Each number is 50 + 15 x the weight over its row's rms, rounded and kept within 0 to 99. Layers, rows and columns count from 0. The size before them is the row's rms in percent of the matrix's.

# layer 4 MLP up, 1536x384, rms 0.225, rows 504-540, columns 0-95
092:37 54 68 25 62 60 52 56 65 78 56 35 70 70 42 45 47 45 50 63 65 28 51 33 48 42 40 31 33 53 28 70 28 40 48 42 29 47 44 43 55 34 42 76 41 61 53 61 39 32 59 58 77 75 27 45 34 52 38 54 62 54 29 58 40 38 40 66 30 69 37 57 51 43 33 52 48 40 64 47 33 55 46 23 43 65 19 48 63 53 34 68 28 47 50 23
097:46 40 52 74 36 53 64 64 55 56 32 61 52 58 86 44 59 53 43 66 56 62 71 61 52 44 43 32 43 50 35 52 52 30 49 19 44 35 81 60 61 60 74 31 46 33 37 66 66 37 39 48 30 36 70 25 78 60 30 67 65 30 34 40 48 66 31 42 45 29 66 55 34 46 06 66 62 41 43 49 22 41 50 60 58 56 66 48 34 32 41 42 60 54 66 39
088:37 55 65 60 53 44 42 44 53 51 67 25 64 54 21 69 29 25 56 91 47 62 64 44 60 34 40 67 55 79 27 41 68 44 48 32 09 49 43 56 43 56 55 63 56 62 53 40 50 58 30 44 51 36 41 46 65 65 43 37 53 76 64 61 56 32 00 17 35 68 63 47 39 59 46 47 54 36 63 58 49 38 59 85 30 38 51 49 54 33 67 78 31 52 64 48
098:56 54 40 57 78 49 51 51 35 59 53 43 35 67 50 51 51 54 49 54 45 49 52 32 55 61 43 48 59 65 37 35 09 71 41 45 30 54 66 72 35 54 47 45 63 60 35 31 33 42 53 62 42 58 34 51 38 43 65 74 56 47 29 79 45 51 26 40 41 30 55 69 64 31 45 50 64 71 26 62 28 72 40 53 54 60 61 51 76 20 54 56 46 52 74 45
117:54 66 43 54 75 50 56 36 38 65 31 38 35 48 35 56 53 35 57 41 27 39 57 71 55 70 40 38 46 31 32 42 39 88 59 68 11 46 59 27 48 60 80 56 47 53 43 61 39 11 59 78 53 27 56 75 55 56 33 50 29 40 32 19 36 60 82 57 41 56 77 45 49 48 50 44 51 45 63 69 51 32 57 49 35 48 50 48 63 60 68 28 77 48 34 28
091:54 43 43 59 29 43 42 64 36 58 57 31 72 60 35 38 61 66 44 31 53 73 53 36 36 50 60 44 57 24 29 27 51 37 52 19 72 31 62 23 52 62 48 39 29 53 67 42 46 46 59 59 38 19 58 64 53 72 44 36 65 34 71 61 25 73 54 53 37 46 89 43 50 14 47 68 55 38 40 48 64 57 71 62 69 63 56 81 56 38 75 31 69 29 38 62
098:27 51 21 61 29 33 32 49 45 53 42 35 79 43 84 52 47 51 62 55 37 70 59 27 60 58 34 57 50 63 42 73 00 49 47 53 37 47 62 87 43 52 53 71 37 23 48 37 53 62 84 70 48 19 76 36 61 82 49 36 47 32 52 60 78 51 39 75 22 52 41 73 40 39 49 25 35 53 46 31 28 45 59 67 57 57 41 63 41 44 41 83 69 56 47 47
108:68 67 60 38 61 34 37 51 86 51 77 34 34 54 38 30 58 31 53 32 45 59 72 56 58 88 33 48 55 44 52 59 37 64 68 88 48 36 39 32 54 25 29 77 59 33 50 54 48 44 37 53 82 23 59 66 09 43 60 52 52 40 43 55 53 24 37 34 46 48 45 84 49 67 44 53 56 34 56 51 71 55 72 37 47 41 63 56 63 82 45 61 66 44 64 42
093:58 69 36 40 52 37 61 20 29 65 65 20 52 48 27 39 56 65 49 08 44 53 61 48 42 83 32 59 76 41 39 39 70 68 70 89 65 67 72 36 57 46 44 52 52 44 62 41 42 29 65 52 46 54 64 68 43 50 40 29 46 59 37 42 56 53 57 62 28 53 72 57 64 58 53 58 69 57 42 55 69 50 38 58 65 48 45 40 48 40 46 40 52 42 58 46
107:41 80 27 85 31 29 44 57 44 65 60 63 40 63 33 18 57 61 48 40 53 65 57 43 37 41 57 44 57 42 65 11 30 59 51 59 46 54 64 44 29 76 47 62 79 68 24 49 48 59 24 50 58 36 47 30 47 78 61 55 53 50 54 76 44 57 55 46 50 46 43 53 35 11 47 53 52 48 66 34 78 71 57 16 55 28 23 57 48 49 66 55 49 26 42 55
096:38 70 58 31 53 49 51 38 53 75 51 34 46 51 66 36 46 38 74 61 99 42 45 27 54 31 53 61 66 54 45 73 48 62 64 41 38 26 54 65 39 45 53 94 24 46 41 28 56 77 60 51 73 43 31 62 60 63 45 41 32 18 53 48 56 39 49 60 64 48 59 40 56 15 40 55 56 37 24 32 42 65 36 57 72 48 41 33 50 62 53 55 50 32 50 42
107:36 57 51 36 84 62 53 61 52 48 64 64 63 70 72 51 66 56 31 30 41 75 82 32 56 56 29 49 87 64 41 80 39 70 27 31 62 70 51 49 32 29 14 41 56 28 39 63 75 59 48 54 26 51 58 35 56 46 82 61 45 72 53 62 64 33 55 43 45 57 50 28 60 57 55 49 43 53 51 55 81 64 40 49 62 41 82 59 32 61 57 34 45 32 44 59
097:22 60 38 63 46 57 59 52 60 53 33 52 57 51 70 52 49 99 63 32 16 39 24 30 49 61 43 28 68 66 42 60 59 58 39 25 37 54 51 46 48 16 32 16 70 69 35 65 36 51 80 60 40 46 66 73 46 55 29 41 59 58 51 40 60 55 43 63 64 38 32 50 24 95 63 56 51 63 44 59 83 53 67 61 67 53 46 60 49 51 31 36 61 45 48 58
092:51 24 64 58 50 51 46 55 45 56 70 39 48 63 69 48 59 50 39 46 37 41 53 67 57 66 40 57 36 62 41 50 36 68 50 43 28 56 58 56 54 27 43 33 66 32 38 43 38 49 41 51 52 59 48 88 53 32 57 75 23 33 57 72 53 59 37 54 36 32 55 37 51 50 54 60 45 46 73 48 34 45 64 51 28 40 50 42 78 42 53 18 64 44 46 45
093:45 47 38 21 65 52 54 78 48 54 52 52 41 59 35 66 33 52 21 38 38 66 47 85 41 44 25 39 47 55 53 53 44 50 32 79 46 59 52 72 71 53 40 47 48 49 27 84 73 46 58 81 30 46 51 20 41 55 64 65 63 70 60 63 56 76 29 65 52 34 65 25 63 47 45 76 44 49 62 63 59 67 46 60 39 34 66 41 38 61 46 59 42 33 34 31
103:46 54 59 39 56 08 69 51 69 51 56 56 35 43 53 31 29 90 33 26 65 55 69 52 63 50 30 58 40 33 44 41 46 64 36 42 63 59 50 28 50 69 31 44 58 17 39 49 24 70 47 51 51 41 44 10 53 50 45 58 42 27 45 58 47 68 46 32 44 79 64 56 46 45 73 72 49 56 47 37 47 52 28 37 75 36 47 38 33 47 53 50 34 68 41 47
103:63 49 53 40 40 63 63 41 28 52 49 42 47 31 62 55 67 49 44 32 61 55 85 56 66 76 54 33 59 67 41 70 47 42 61 55 38 48 46 47 75 50 64 77 53 66 50 36 52 41 27 77 57 50 60 36 75 45 50 57 53 46 45 63 43 43 58 30 32 53 73 45 53 30 48 69 62 67 53 61 57 59 56 51 35 37 56 51 71 62 41 61 40 60 99 34
102:60 48 66 35 47 51 74 64 52 52 85 49 44 50 46 47 88 64 48 45 58 54 63 45 37 71 51 47 55 79 33 52 42 29 44 60 79 81 58 30 44 54 52 89 50 82 37 56 52 33 65 37 35 54 56 39 70 19 56 45 65 40 73 40 45 32 84 73 48 44 67 30 24 57 45 65 58 21 52 44 36 64 71 74 45 42 51 45 69 25 71 46 39 47 58 48
103:33 58 57 64 68 42 79 35 44 36 45 51 44 65 40 72 26 48 53 83 58 53 64 73 66 13 51 50 62 00 49 34 40 50 55 50 43 66 27 56 65 54 30 51 56 39 50 46 46 43 57 37 33 51 78 64 57 51 35 70 54 54 65 45 33 46 52 53 73 49 14 52 38 42 63 48 54 52 43 40 40 31 48 72 16 65 70 42 54 78 31 63 64 74 65 31
098:40 39 51 63 48 56 54 48 53 46 37 28 46 65 36 36 52 46 47 59 40 66 42 37 60 38 03 71 70 66 30 51 39 24 52 68 41 70 58 36 40 61 73 55 72 46 53 44 38 37 59 55 62 29 40 80 25 49 73 56 29 44 28 68 49 75 56 41 50 44 50 49 44 20 62 48 38 42 33 40 48 53 59 62 56 73 52 36 74 62 46 68 37 59 65 60
118:33 65 58 42 47 64 26 51 54 76 47 57 31 72 72 51 24 63 43 26 46 76 61 75 48 67 31 56 56 41 35 73 83 62 37 47 29 32 32 63 32 67 35 35 51 44 28 55 99 48 62 45 53 53 72 37 50 56 45 42 46 42 45 97 62 59 36 53 37 38 60 41 74 46 70 47 42 37 65 55 47 50 42 47 45 32 63 51 64 41 39 37 47 47 34 38
116:21 63 60 50 44 45 39 66 70 45 46 59 53 71 71 57 76 63 35 33 38 79 44 38 36 69 62 61 63 30 38 46 33 52 79 76 22 47 53 38 96 59 36 58 74 55 28 56 67 57 65 43 49 47 28 51 38 42 58 46 60 44 39 59 55 56 32 17 34 53 50 67 61 46 42 70 48 09 77 42 39 50 75 23 47 38 43 63 62 76 84 56 29 37 42 61
097:47 60 33 36 49 55 83 46 39 48 37 32 56 52 51 62 51 68 40 34 48 51 42 40 26 46 43 56 49 53 43 57 47 43 56 48 50 41 48 64 10 70 36 60 92 43 35 61 49 49 75 57 51 40 57 68 40 33 58 50 55 30 30 78 59 31 38 73 56 32 47 57 82 47 23 42 88 57 53 69 49 63 69 45 65 58 76 59 50 50 47 41 41 41 68 46
060:51 57 36 84 67 50 32 27 53 48 62 27 55 51 47 23 64 50 36 56 53 68 33 34 35 44 60 63 65 50 49 51 22 46 68 49 58 31 50 70 22 70 68 67 48 36 54 46 47 50 23 42 48 65 44 46 35 39 76 76 53 62 43 44 25 31 46 36 63 78 74 37 57 40 46 55 61 51 61 58 54 20 31 47 47 43 56 41 37 75 52 48 53 46 61 21
092:59 53 31 53 40 27 68 30 73 34 54 56 53 68 40 47 44 25 40 30 63 57 56 42 61 99 63 47 66 52 53 39 40 40 41 47 48 43 93 38 69 41 49 58 62 21 11 71 72 71 28 52 41 43 44 55 39 55 52 81 76 50 63 75 87 26 49 47 76 53 36 51 32 27 47 39 67 36 53 57 57 52 39 69 59 39 48 47 64 58 46 82 43 53 45 67
106:51 63 54 59 62 55 56 03 87 47 48 59 59 68 48 44 44 56 52 41 56 37 43 52 47 31 84 38 88 44 19 33 32 52 70 34 53 47 42 47 22 63 55 32 59 64 23 29 47 29 59 47 76 41 50 44 53 41 35 57 31 35 55 53 53 58 81 64 60 42 77 76 53 45 47 68 47 31 53 47 48 62 55 61 28 29 74 13 44 78 56 38 32 61 49 55
102:31 48 48 53 52 68 53 54 39 26 15 72 64 70 68 56 52 39 46 62 52 43 47 48 59 65 86 33 54 51 52 50 65 68 57 52 62 40 63 38 70 53 50 80 85 45 16 24 31 48 33 44 41 20 57 36 58 36 33 51 45 59 48 76 46 29 38 74 60 46 30 58 55 43 59 30 68 52 55 37 22 46 44 51 46 12 40 51 51 69 46 42 22 77 57 80
100:32 29 65 27 30 48 69 71 71 38 48 43 48 75 36 62 72 31 42 70 48 53 61 47 57 25 99 33 66 85 54 51 55 23 50 51 42 35 57 34 44 55 59 56 66 63 60 65 57 06 29 61 57 48 51 55 46 44 35 61 59 56 60 69 32 38 66 35 35 56 62 08 66 64 44 42 58 26 51 63 35 42 69 51 32 59 55 29 36 78 46 43 56 46 53 45
089:61 54 53 17 51 49 32 53 42 32 72 54 70 51 26 43 44 39 31 30 45 50 55 76 49 27 56 43 21 38 49 49 45 50 62 53 56 61 60 55 48 43 71 43 40 63 52 50 65 47 76 18 57 28 13 09 64 42 24 48 65 31 30 50 81 64 56 54 51 50 60 62 42 60 54 55 36 57 37 62 31 67 18 51 34 40 63 46 54 75 38 41 47 59 30 21
087:61 20 27 69 42 36 71 40 62 54 54 64 58 59 53 29 49 30 53 60 60 73 51 48 70 78 42 53 44 38 32 53 51 44 54 62 43 38 53 73 40 65 53 56 53 06 14 48 66 30 58 54 25 55 52 47 56 44 37 74 42 60 44 32 60 79 41 55 26 48 43 53 58 52 23 42 58 44 70 45 09 71 65 42 30 57 38 73 84 54 62 39 39 58 46 63
092:46 55 39 66 61 66 70 48 31 57 66 65 51 69 73 42 66 78 23 36 30 52 56 85 75 30 10 26 46 28 42 44 63 61 83 63 35 76 54 15 65 32 66 48 25 29 55 55 39 60 57 70 66 61 46 55 47 38 45 46 54 59 52 35 42 57 37 36 51 80 49 48 50 66 19 53 57 52 49 53 71 24 59 67 30 66 58 48 36 72 55 57 66 61 55 39
099:50 53 61 42 42 47 75 41 50 57 61 40 53 40 40 24 34 28 48 63 46 40 47 52 42 36 59 61 48 43 53 66 67 60 52 32 56 69 62 32 54 64 54 50 40 31 45 68 44 48 13 66 47 59 46 47 46 36 82 77 58 35 49 64 44 51 55 56 60 53 33 29 39 93 58 19 57 30 47 68 54 68 46 63 47 53 61 69 56 33 52 54 39 47 58 39
094:57 77 63 42 54 64 51 36 29 59 59 46 50 78 45 58 60 51 58 66 42 20 54 31 36 54 39 62 62 34 51 56 40 44 58 57 78 48 71 40 64 63 38 66 47 66 15 39 60 79 55 51 48 74 37 55 35 29 90 73 50 38 58 48 58 45 56 64 40 44 27 43 59 54 56 26 85 38 52 67 50 60 20 35 59 52 42 30 53 27 42 75 73 33 57 40
077:48 36 49 37 46 45 60 38 45 29 55 52 41 55 35 74 23 44 53 55 46 48 39 20 48 39 41 28 27 45 37 73 53 59 51 56 59 61 58 43 49 56 60 51 45 67 37 50 20 50 59 31 57 51 68 88 49 51 50 75 99 25 30 58 42 50 35 33 38 62 65 44 38 59 54 51 56 75 35 73 49 43 60 53 64 26 54 53 50 44 31 66 52 65 37 74
109:43 74 61 38 50 21 46 09 53 41 54 43 72 65 36 67 60 62 37 33 37 64 48 64 60 66 52 46 56 43 68 52 38 53 61 71 37 66 67 45 54 33 61 59 71 64 50 38 31 39 65 66 38 47 33 59 54 43 38 60 85 25 50 58 71 45 65 52 25 45 61 60 78 56 52 39 66 32 59 18 74 76 45 35 50 68 39 56 38 42 72 55 54 73 53 67
102:53 62 62 57 47 68 74 49 95 21 60 53 72 55 43 46 56 35 62 43 48 41 74 51 35 64 79 45 10 48 56 79 54 66 54 35 35 48 39 40 77 47 46 52 43 56 69 31 40 57 46 31 37 71 56 46 49 61 54 34 54 51 43 35 58 64 74 48 72 86 77 64 72 45 49 70 62 59 29 73 52 50 61 37 94 35 51 32 66 37 57 52 53 41 51 37
110:72 58 63 68 54 45 26 50 17 43 59 37 58 41 27 41 63 35 63 67 33 50 62 42 40 41 56 29 45 17 58 54 45 55 60 57 57 43 52 46 61 47 56 22 41 37 33 47 57 41 52 27 57 59 17 46 63 70 22 34 49 35 47 53 28 99 46 50 49 59 61 55 56 27 35 55 25 67 81 48 38 53 67 52 39 48 52 43 49 29 49 60 52 77 47 53
# layer 4 MLP down (transposed), 1536x384, rms 0.158, rows 504-539, columns 0-95
095:52 52 23 79 38 39 60 60 64 50 54 42 77 51 71 30 49 47 28 48 48 57 56 56 39 61 07 54 58 44 50 31 31 40 57 77 58 45 40 65 44 78 70 62 43 28 42 34 62 64 33 23 82 48 58 63 50 51 51 40 49 50 47 52 49 57 47 69 62 67 54 72 40 76 50 54 44 41 49 22 53 68 50 59 39 46 49 25 30 62 55 55 66 57 58 44
096:47 37 39 36 75 26 55 54 46 53 41 40 51 56 40 55 31 52 33 62 95 30 60 30 49 55 43 39 60 50 33 40 13 37 51 37 32 47 43 51 41 40 53 57 53 40 60 18 19 55 49 44 36 61 53 57 46 40 41 53 48 32 57 41 38 52 46 47 44 51 53 71 45 70 22 50 31 66 59 57 53 54 71 68 59 50 32 49 71 49 81 58 49 30 63 65
103:71 67 58 41 65 31 21 48 81 60 60 74 58 44 66 45 59 57 50 44 52 46 57 33 31 75 55 52 59 29 59 49 47 36 48 41 59 58 53 63 44 45 49 76 69 64 42 59 75 57 78 26 44 45 57 57 62 62 59 20 31 56 49 80 54 52 38 43 33 31 72 60 38 64 43 35 64 57 46 52 57 42 55 52 65 32 33 63 47 17 44 43 40 51 61 64
093:50 58 30 26 61 71 50 45 45 43 39 47 06 46 36 49 30 48 40 73 47 19 43 50 52 44 28 30 43 55 47 55 60 51 34 60 61 44 19 50 54 48 32 85 44 42 69 11 52 50 68 50 56 47 43 84 53 64 53 26 52 59 40 64 52 38 51 45 56 55 49 56 51 75 94 77 59 61 65 40 71 89 66 70 59 45 45 65 66 65 20 60 52 51 68 51
101:51 47 58 33 99 38 27 48 37 78 28 38 35 53 46 67 43 57 43 68 37 59 45 60 75 66 46 37 56 43 40 27 52 61 67 75 30 35 58 50 39 54 69 37 33 51 47 63 59 15 54 64 62 59 64 51 63 48 48 57 00 35 23 26 31 35 47 45 42 21 68 44 42 62 66 31 49 39 61 23 36 41 42 56 46 56 35 32 35 49 38 33 68 47 33 37
094:39 75 60 37 71 56 27 33 36 49 41 48 00 75 54 72 35 46 36 49 63 31 61 47 57 67 41 65 62 56 55 66 25 29 26 49 62 32 29 68 60 48 42 25 33 42 57 54 37 45 52 41 70 51 43 42 61 52 39 62 43 34 27 58 60 31 39 30 45 19 53 28 67 66 65 35 41 49 53 33 23 49 59 57 52 36 66 45 44 35 59 60 36 69 28 71
098:41 71 39 50 75 54 42 33 38 64 43 53 45 36 67 39 67 72 57 14 53 50 70 54 44 39 47 54 69 44 46 67 72 35 31 65 53 56 48 45 46 30 73 73 66 68 56 45 67 78 59 13 34 37 52 71 64 41 52 56 66 52 47 55 62 57 53 56 35 35 59 67 53 34 39 35 28 42 57 22 66 35 33 38 60 54 50 67 33 41 46 37 46 44 48 44
099:53 66 50 48 55 22 10 53 58 69 72 33 13 43 49 28 45 31 30 39 33 43 69 71 54 41 59 62 43 58 38 57 48 67 75 51 37 24 29 29 64 23 54 53 47 33 34 47 66 45 22 42 84 46 46 80 35 64 42 38 56 55 49 72 44 41 42 48 44 53 27 63 51 39 38 50 51 36 53 51 70 37 60 53 14 48 59 79 52 72 39 58 70 37 56 37
097:56 65 80 49 44 25 37 59 38 70 47 59 48 15 64 65 38 55 72 18 45 41 49 60 39 50 29 58 44 35 71 42 65 57 78 65 83 57 52 67 52 46 49 58 42 49 51 39 32 67 56 46 24 64 87 37 48 45 35 53 46 65 50 61 35 66 54 51 42 64 66 31 47 62 46 48 57 55 59 65 35 61 35 49 99 33 49 47 55 44 62 52 72 58 45 38
109:50 63 80 38 69 49 50 66 64 69 43 53 34 75 46 26 24 43 62 61 56 37 68 47 76 48 24 31 25 38 24 59 52 56 50 41 42 76 76 46 69 55 46 80 55 39 31 29 51 31 52 44 52 50 50 77 62 22 54 61 50 80 57 58 55 22 26 63 68 59 42 27 47 51 51 30 52 38 75 26 68 74 63 38 58 81 56 39 43 43 55 45 36 55 60 39
091:72 55 55 35 43 53 58 47 17 42 44 77 49 20 53 42 51 41 76 41 41 43 59 46 52 40 40 36 39 74 00 33 65 56 63 45 59 49 71 50 63 45 41 59 69 68 58 70 43 84 54 73 40 30 31 86 69 63 41 60 49 42 69 73 37 42 52 27 78 54 28 55 35 63 70 66 43 46 53 51 80 38 53 35 33 62 62 41 53 59 53 48 49 39 61 50
101:72 62 35 61 54 41 64 57 60 62 34 52 34 51 62 46 54 54 42 56 35 52 42 49 38 42 62 41 49 40 63 31 60 33 43 35 27 70 40 42 21 80 79 73 28 48 16 57 39 48 47 47 35 43 53 65 39 55 38 43 49 52 38 46 43 67 35 51 50 48 70 49 24 50 40 51 66 41 51 29 65 60 38 62 58 64 27 68 36 51 44 45 64 31 36 60
090:66 48 40 45 58 36 56 53 77 66 40 67 58 35 28 20 51 46 76 54 59 33 32 74 17 46 66 52 43 39 46 40 16 35 37 56 58 52 60 59 66 52 61 64 09 57 55 43 31 56 64 64 52 50 60 48 57 36 52 85 84 35 73 72 28 37 41 39 48 62 55 57 54 41 74 54 54 30 60 53 19 56 40 32 58 43 57 52 50 38 49 44 33 51 50 63
096:36 46 54 50 37 66 59 40 53 44 48 81 48 21 68 47 63 47 46 60 51 45 59 63 09 50 54 52 26 51 72 19 33 38 63 48 69 42 45 66 51 70 58 44 48 62 99 33 33 62 85 53 57 51 47 61 69 53 50 59 50 46 76 68 62 50 32 65 33 43 50 31 47 42 59 49 41 23 89 38 18 61 63 47 38 21 63 31 42 48 38 36 72 19 50 52
097:36 57 48 59 28 48 33 83 63 61 55 70 54 61 54 44 92 62 57 42 60 48 29 40 65 61 45 62 83 58 45 89 30 48 48 51 43 46 41 63 44 36 58 36 45 11 42 33 53 52 56 50 43 65 17 27 51 33 44 64 44 58 57 40 82 19 67 57 26 59 54 20 45 45 66 43 33 39 62 47 66 30 50 43 53 30 61 42 51 67 67 32 31 40 41 44
104:40 45 80 64 44 81 23 56 27 56 58 50 51 48 63 47 70 62 52 67 49 40 27 78 59 41 44 37 30 61 85 57 36 64 47 78 67 60 56 54 83 78 49 37 39 57 61 49 23 87 75 53 51 34 84 61 44 70 54 68 39 46 74 85 66 33 39 68 60 41 13 77 62 47 63 55 42 50 30 71 33 56 62 58 58 54 67 43 52 51 82 50 65 43 57 42
100:61 58 26 49 43 61 47 44 42 59 47 42 31 28 71 50 73 56 38 42 75 57 63 53 52 51 62 44 37 77 44 54 71 24 51 48 15 52 39 56 77 62 41 77 30 45 35 39 34 42 61 63 51 42 55 16 43 45 62 25 40 71 18 57 37 48 37 57 49 76 65 42 80 40 79 46 69 83 51 52 59 57 39 32 37 52 74 72 65 44 54 63 53 59 54 52
098:47 57 50 32 48 81 67 47 51 43 65 66 58 65 63 66 99 63 33 56 36 18 40 38 42 36 40 45 48 63 46 39 56 16 35 59 29 32 62 41 49 42 66 76 52 33 68 62 73 28 48 44 26 56 80 38 52 44 77 30 60 54 53 70 49 58 51 67 37 46 62 53 32 41 39 85 62 41 47 44 34 62 66 49 45 44 54 78 46 51 34 67 39 45 40 50
103:66 33 14 43 57 49 32 33 72 61 29 58 52 57 74 67 56 76 39 40 55 73 74 60 49 44 63 31 59 35 54 59 19 51 59 67 62 61 51 44 44 63 60 09 19 31 82 45 43 61 64 82 64 65 32 49 29 60 50 54 57 45 71 43 41 27 42 33 16 50 22 53 47 63 70 24 45 28 15 43 42 47 43 59 29 30 44 60 48 45 44 62 70 36 54 59
096:32 71 52 70 85 50 50 33 63 26 55 56 54 35 51 56 31 44 51 53 46 59 34 39 48 63 36 32 39 56 90 46 49 55 47 76 19 42 52 44 65 44 42 45 39 64 52 70 36 55 29 65 63 48 59 54 64 48 53 41 37 86 55 63 48 24 29 46 85 67 40 51 53 25 58 21 35 38 86 44 49 60 51 47 35 47 28 39 09 24 69 29 36 58 62 54
101:70 30 64 74 47 73 71 62 47 48 58 47 49 28 32 50 45 58 56 39 36 34 42 67 51 47 56 46 43 44 63 14 74 69 77 41 46 22 69 45 53 40 34 39 44 48 62 55 54 46 52 55 57 31 57 34 44 43 53 59 46 64 54 61 34 30 58 60 61 51 38 39 73 45 78 67 38 40 43 64 37 35 68 32 35 36 75 54 58 74 27 60 69 24 64 61
109:47 55 19 28 60 64 70 55 61 29 46 30 89 53 37 44 54 56 49 23 81 51 31 79 50 47 16 56 50 57 42 39 31 55 34 42 48 55 49 60 77 24 47 57 21 56 60 67 32 40 52 47 47 46 44 69 57 54 50 63 78 43 67 35 31 26 38 32 60 69 20 50 74 73 77 72 45 55 46 44 43 40 38 59 76 32 67 60 60 51 49 58 36 35 43 54
100:41 54 34 37 63 58 53 43 61 33 50 51 40 32 33 67 54 36 56 43 42 21 46 41 45 52 26 55 22 66 58 63 45 59 80 54 48 51 42 67 35 57 65 44 67 64 51 64 50 90 50 50 62 43 72 58 44 38 48 59 73 25 35 75 47 62 52 55 59 57 44 58 77 29 23 52 45 44 72 54 56 30 48 62 38 49 66 53 52 51 57 58 40 55 56 42
070:30 51 36 53 55 37 92 47 53 48 47 59 66 75 62 52 72 50 44 67 54 63 74 76 51 31 37 80 58 62 11 32 64 65 24 38 53 51 49 20 64 37 63 47 73 24 39 64 35 50 56 63 58 57 50 54 36 45 49 54 36 39 71 51 55 42 17 40 43 43 38 84 29 54 47 42 83 63 54 37 49 25 64 41 58 64 26 38 38 56 35 63 53 57 66 49
092:48 67 44 81 75 61 52 44 46 30 28 73 32 46 68 52 18 58 12 36 79 48 30 60 60 63 61 21 31 45 62 46 25 32 35 44 56 50 48 37 43 23 24 46 48 41 65 52 68 92 21 57 33 42 72 59 52 78 66 57 66 75 62 90 71 50 42 56 39 64 67 53 70 25 44 69 62 59 35 47 59 48 50 43 57 59 73 45 72 50 56 81 66 52 38 74
112:73 70 39 62 47 42 60 24 40 50 47 60 33 74 53 73 51 47 54 46 59 63 54 71 44 13 67 79 74 46 50 55 78 50 38 51 68 45 36 57 55 71 66 40 34 51 59 48 35 75 55 36 49 52 63 48 50 44 54 67 52 25 42 69 74 87 53 59 41 54 45 32 55 42 67 56 54 60 80 44 56 78 51 65 42 42 36 22 24 57 59 37 49 68 75 37
098:55 84 68 50 62 52 62 66 41 56 55 32 69 44 54 66 49 38 42 47 32 59 38 40 49 25 63 60 59 59 52 80 76 68 56 64 47 39 46 09 58 35 51 64 51 54 38 36 55 38 43 48 41 49 48 50 35 64 48 47 54 33 47 37 51 57 33 40 59 49 29 46 18 60 60 86 30 59 35 54 61 55 33 40 54 41 38 46 31 55 60 55 57 63 56 56
099:23 61 66 68 44 54 58 67 50 49 50 52 38 39 55 41 72 40 34 66 21 30 42 30 48 80 44 38 47 31 41 23 68 42 47 56 53 63 58 65 48 73 44 81 65 66 39 76 44 25 45 68 40 47 15 63 59 48 65 21 32 55 30 35 34 58 64 66 54 52 61 43 15 63 20 41 82 32 46 84 31 47 60 55 48 49 46 54 42 52 56 33 54 69 25 42
095:68 34 35 45 26 59 62 42 84 36 25 44 69 35 26 33 39 68 48 49 34 43 47 37 43 43 48 64 61 38 76 42 54 67 68 50 50 47 69 63 46 62 60 44 29 65 63 74 32 53 49 24 55 46 39 43 64 50 10 55 39 44 54 42 61 57 51 49 47 42 36 40 75 57 82 83 69 39 40 62 41 66 42 56 37 42 54 33 36 54 19 62 39 55 28 31
091:52 53 64 48 34 29 25 42 58 25 56 60 51 54 45 43 78 32 49 53 56 35 63 43 27 53 75 70 65 49 42 54 57 61 49 21 83 66 79 44 36 47 41 45 65 20 42 27 39 51 48 41 32 41 51 57 70 51 36 28 42 22 65 40 58 51 49 60 38 41 50 47 55 64 44 42 40 28 66 63 40 36 45 49 53 64 56 39 28 23 33 38 73 23 32 32
098:48 47 50 45 35 29 61 45 52 56 89 52 73 58 58 36 47 58 43 44 31 54 55 08 72 56 39 45 66 45 12 61 60 59 67 51 58 48 43 66 22 41 65 60 23 43 49 40 68 46 35 64 59 39 42 61 46 40 58 58 60 01 44 42 41 44 48 41 28 56 48 36 46 38 45 48 56 43 27 38 64 58 62 64 61 81 90 43 45 37 59 31 41 45 44 51
100:49 62 41 44 47 50 41 66 56 54 52 38 34 61 36 48 52 48 72 42 49 75 34 79 38 50 48 64 76 55 23 17 54 45 38 44 58 46 63 32 57 86 55 54 34 46 35 63 62 65 40 45 43 49 24 55 30 61 57 69 68 36 35 57 45 43 73 32 45 59 42 54 32 40 51 46 61 73 58 55 61 67 39 58 55 17 61 18 32 69 48 52 54 60 53 42
096:71 73 74 36 43 71 67 48 54 73 49 81 26 32 44 54 41 49 21 33 43 36 52 55 40 63 40 49 57 50 52 57 27 41 48 73 58 45 40 54 69 36 45 53 54 72 35 55 51 55 25 74 70 58 73 27 30 74 58 39 34 25 27 56 64 48 41 59 76 46 53 39 41 73 54 71 47 40 52 54 34 59 31 73 43 54 44 70 49 36 35 31 37 48 25 54
099:44 47 58 55 51 64 66 33 46 21 65 49 51 31 62 62 64 65 38 41 42 60 57 71 65 38 53 44 17 32 46 49 60 42 54 45 46 62 30 43 54 42 43 43 39 64 37 60 54 30 62 53 60 49 48 63 52 36 80 54 61 52 57 41 38 55 73 55 47 43 60 60 55 43 79 28 67 99 46 76 68 43 43 68 68 42 39 53 49 59 43 75 64 82 53 50
102:38 54 56 44 63 22 63 09 30 47 47 37 84 43 45 73 47 67 29 47 55 85 44 71 49 45 46 45 34 78 78 55 63 49 52 56 35 35 29 51 73 62 58 48 44 81 39 45 33 62 56 37 23 40 47 30 44 45 32 53 96 60 51 59 41 68 71 29 48 48 52 44 65 47 45 48 64 57 70 44 49 50 42 28 56 73 54 64 50 41 63 33 42 74 32 58
098:33 53 70 55 54 37 44 56 28 59 73 22 51 61 63 44 59 52 63 57 70 21 47 63 31 78 21 49 68 52 41 64 54 44 38 51 68 60 61 53 50 59 35 58 75 68 39 64 32 37 50 45 38 42 52 13 57 81 47 36 59 36 79 50 60 66 79 52 55 64 46 43 31 42 64 64 68 49 29 39 56 70 51 46 74 68 34 61 62 48 62 59 51 37 55 51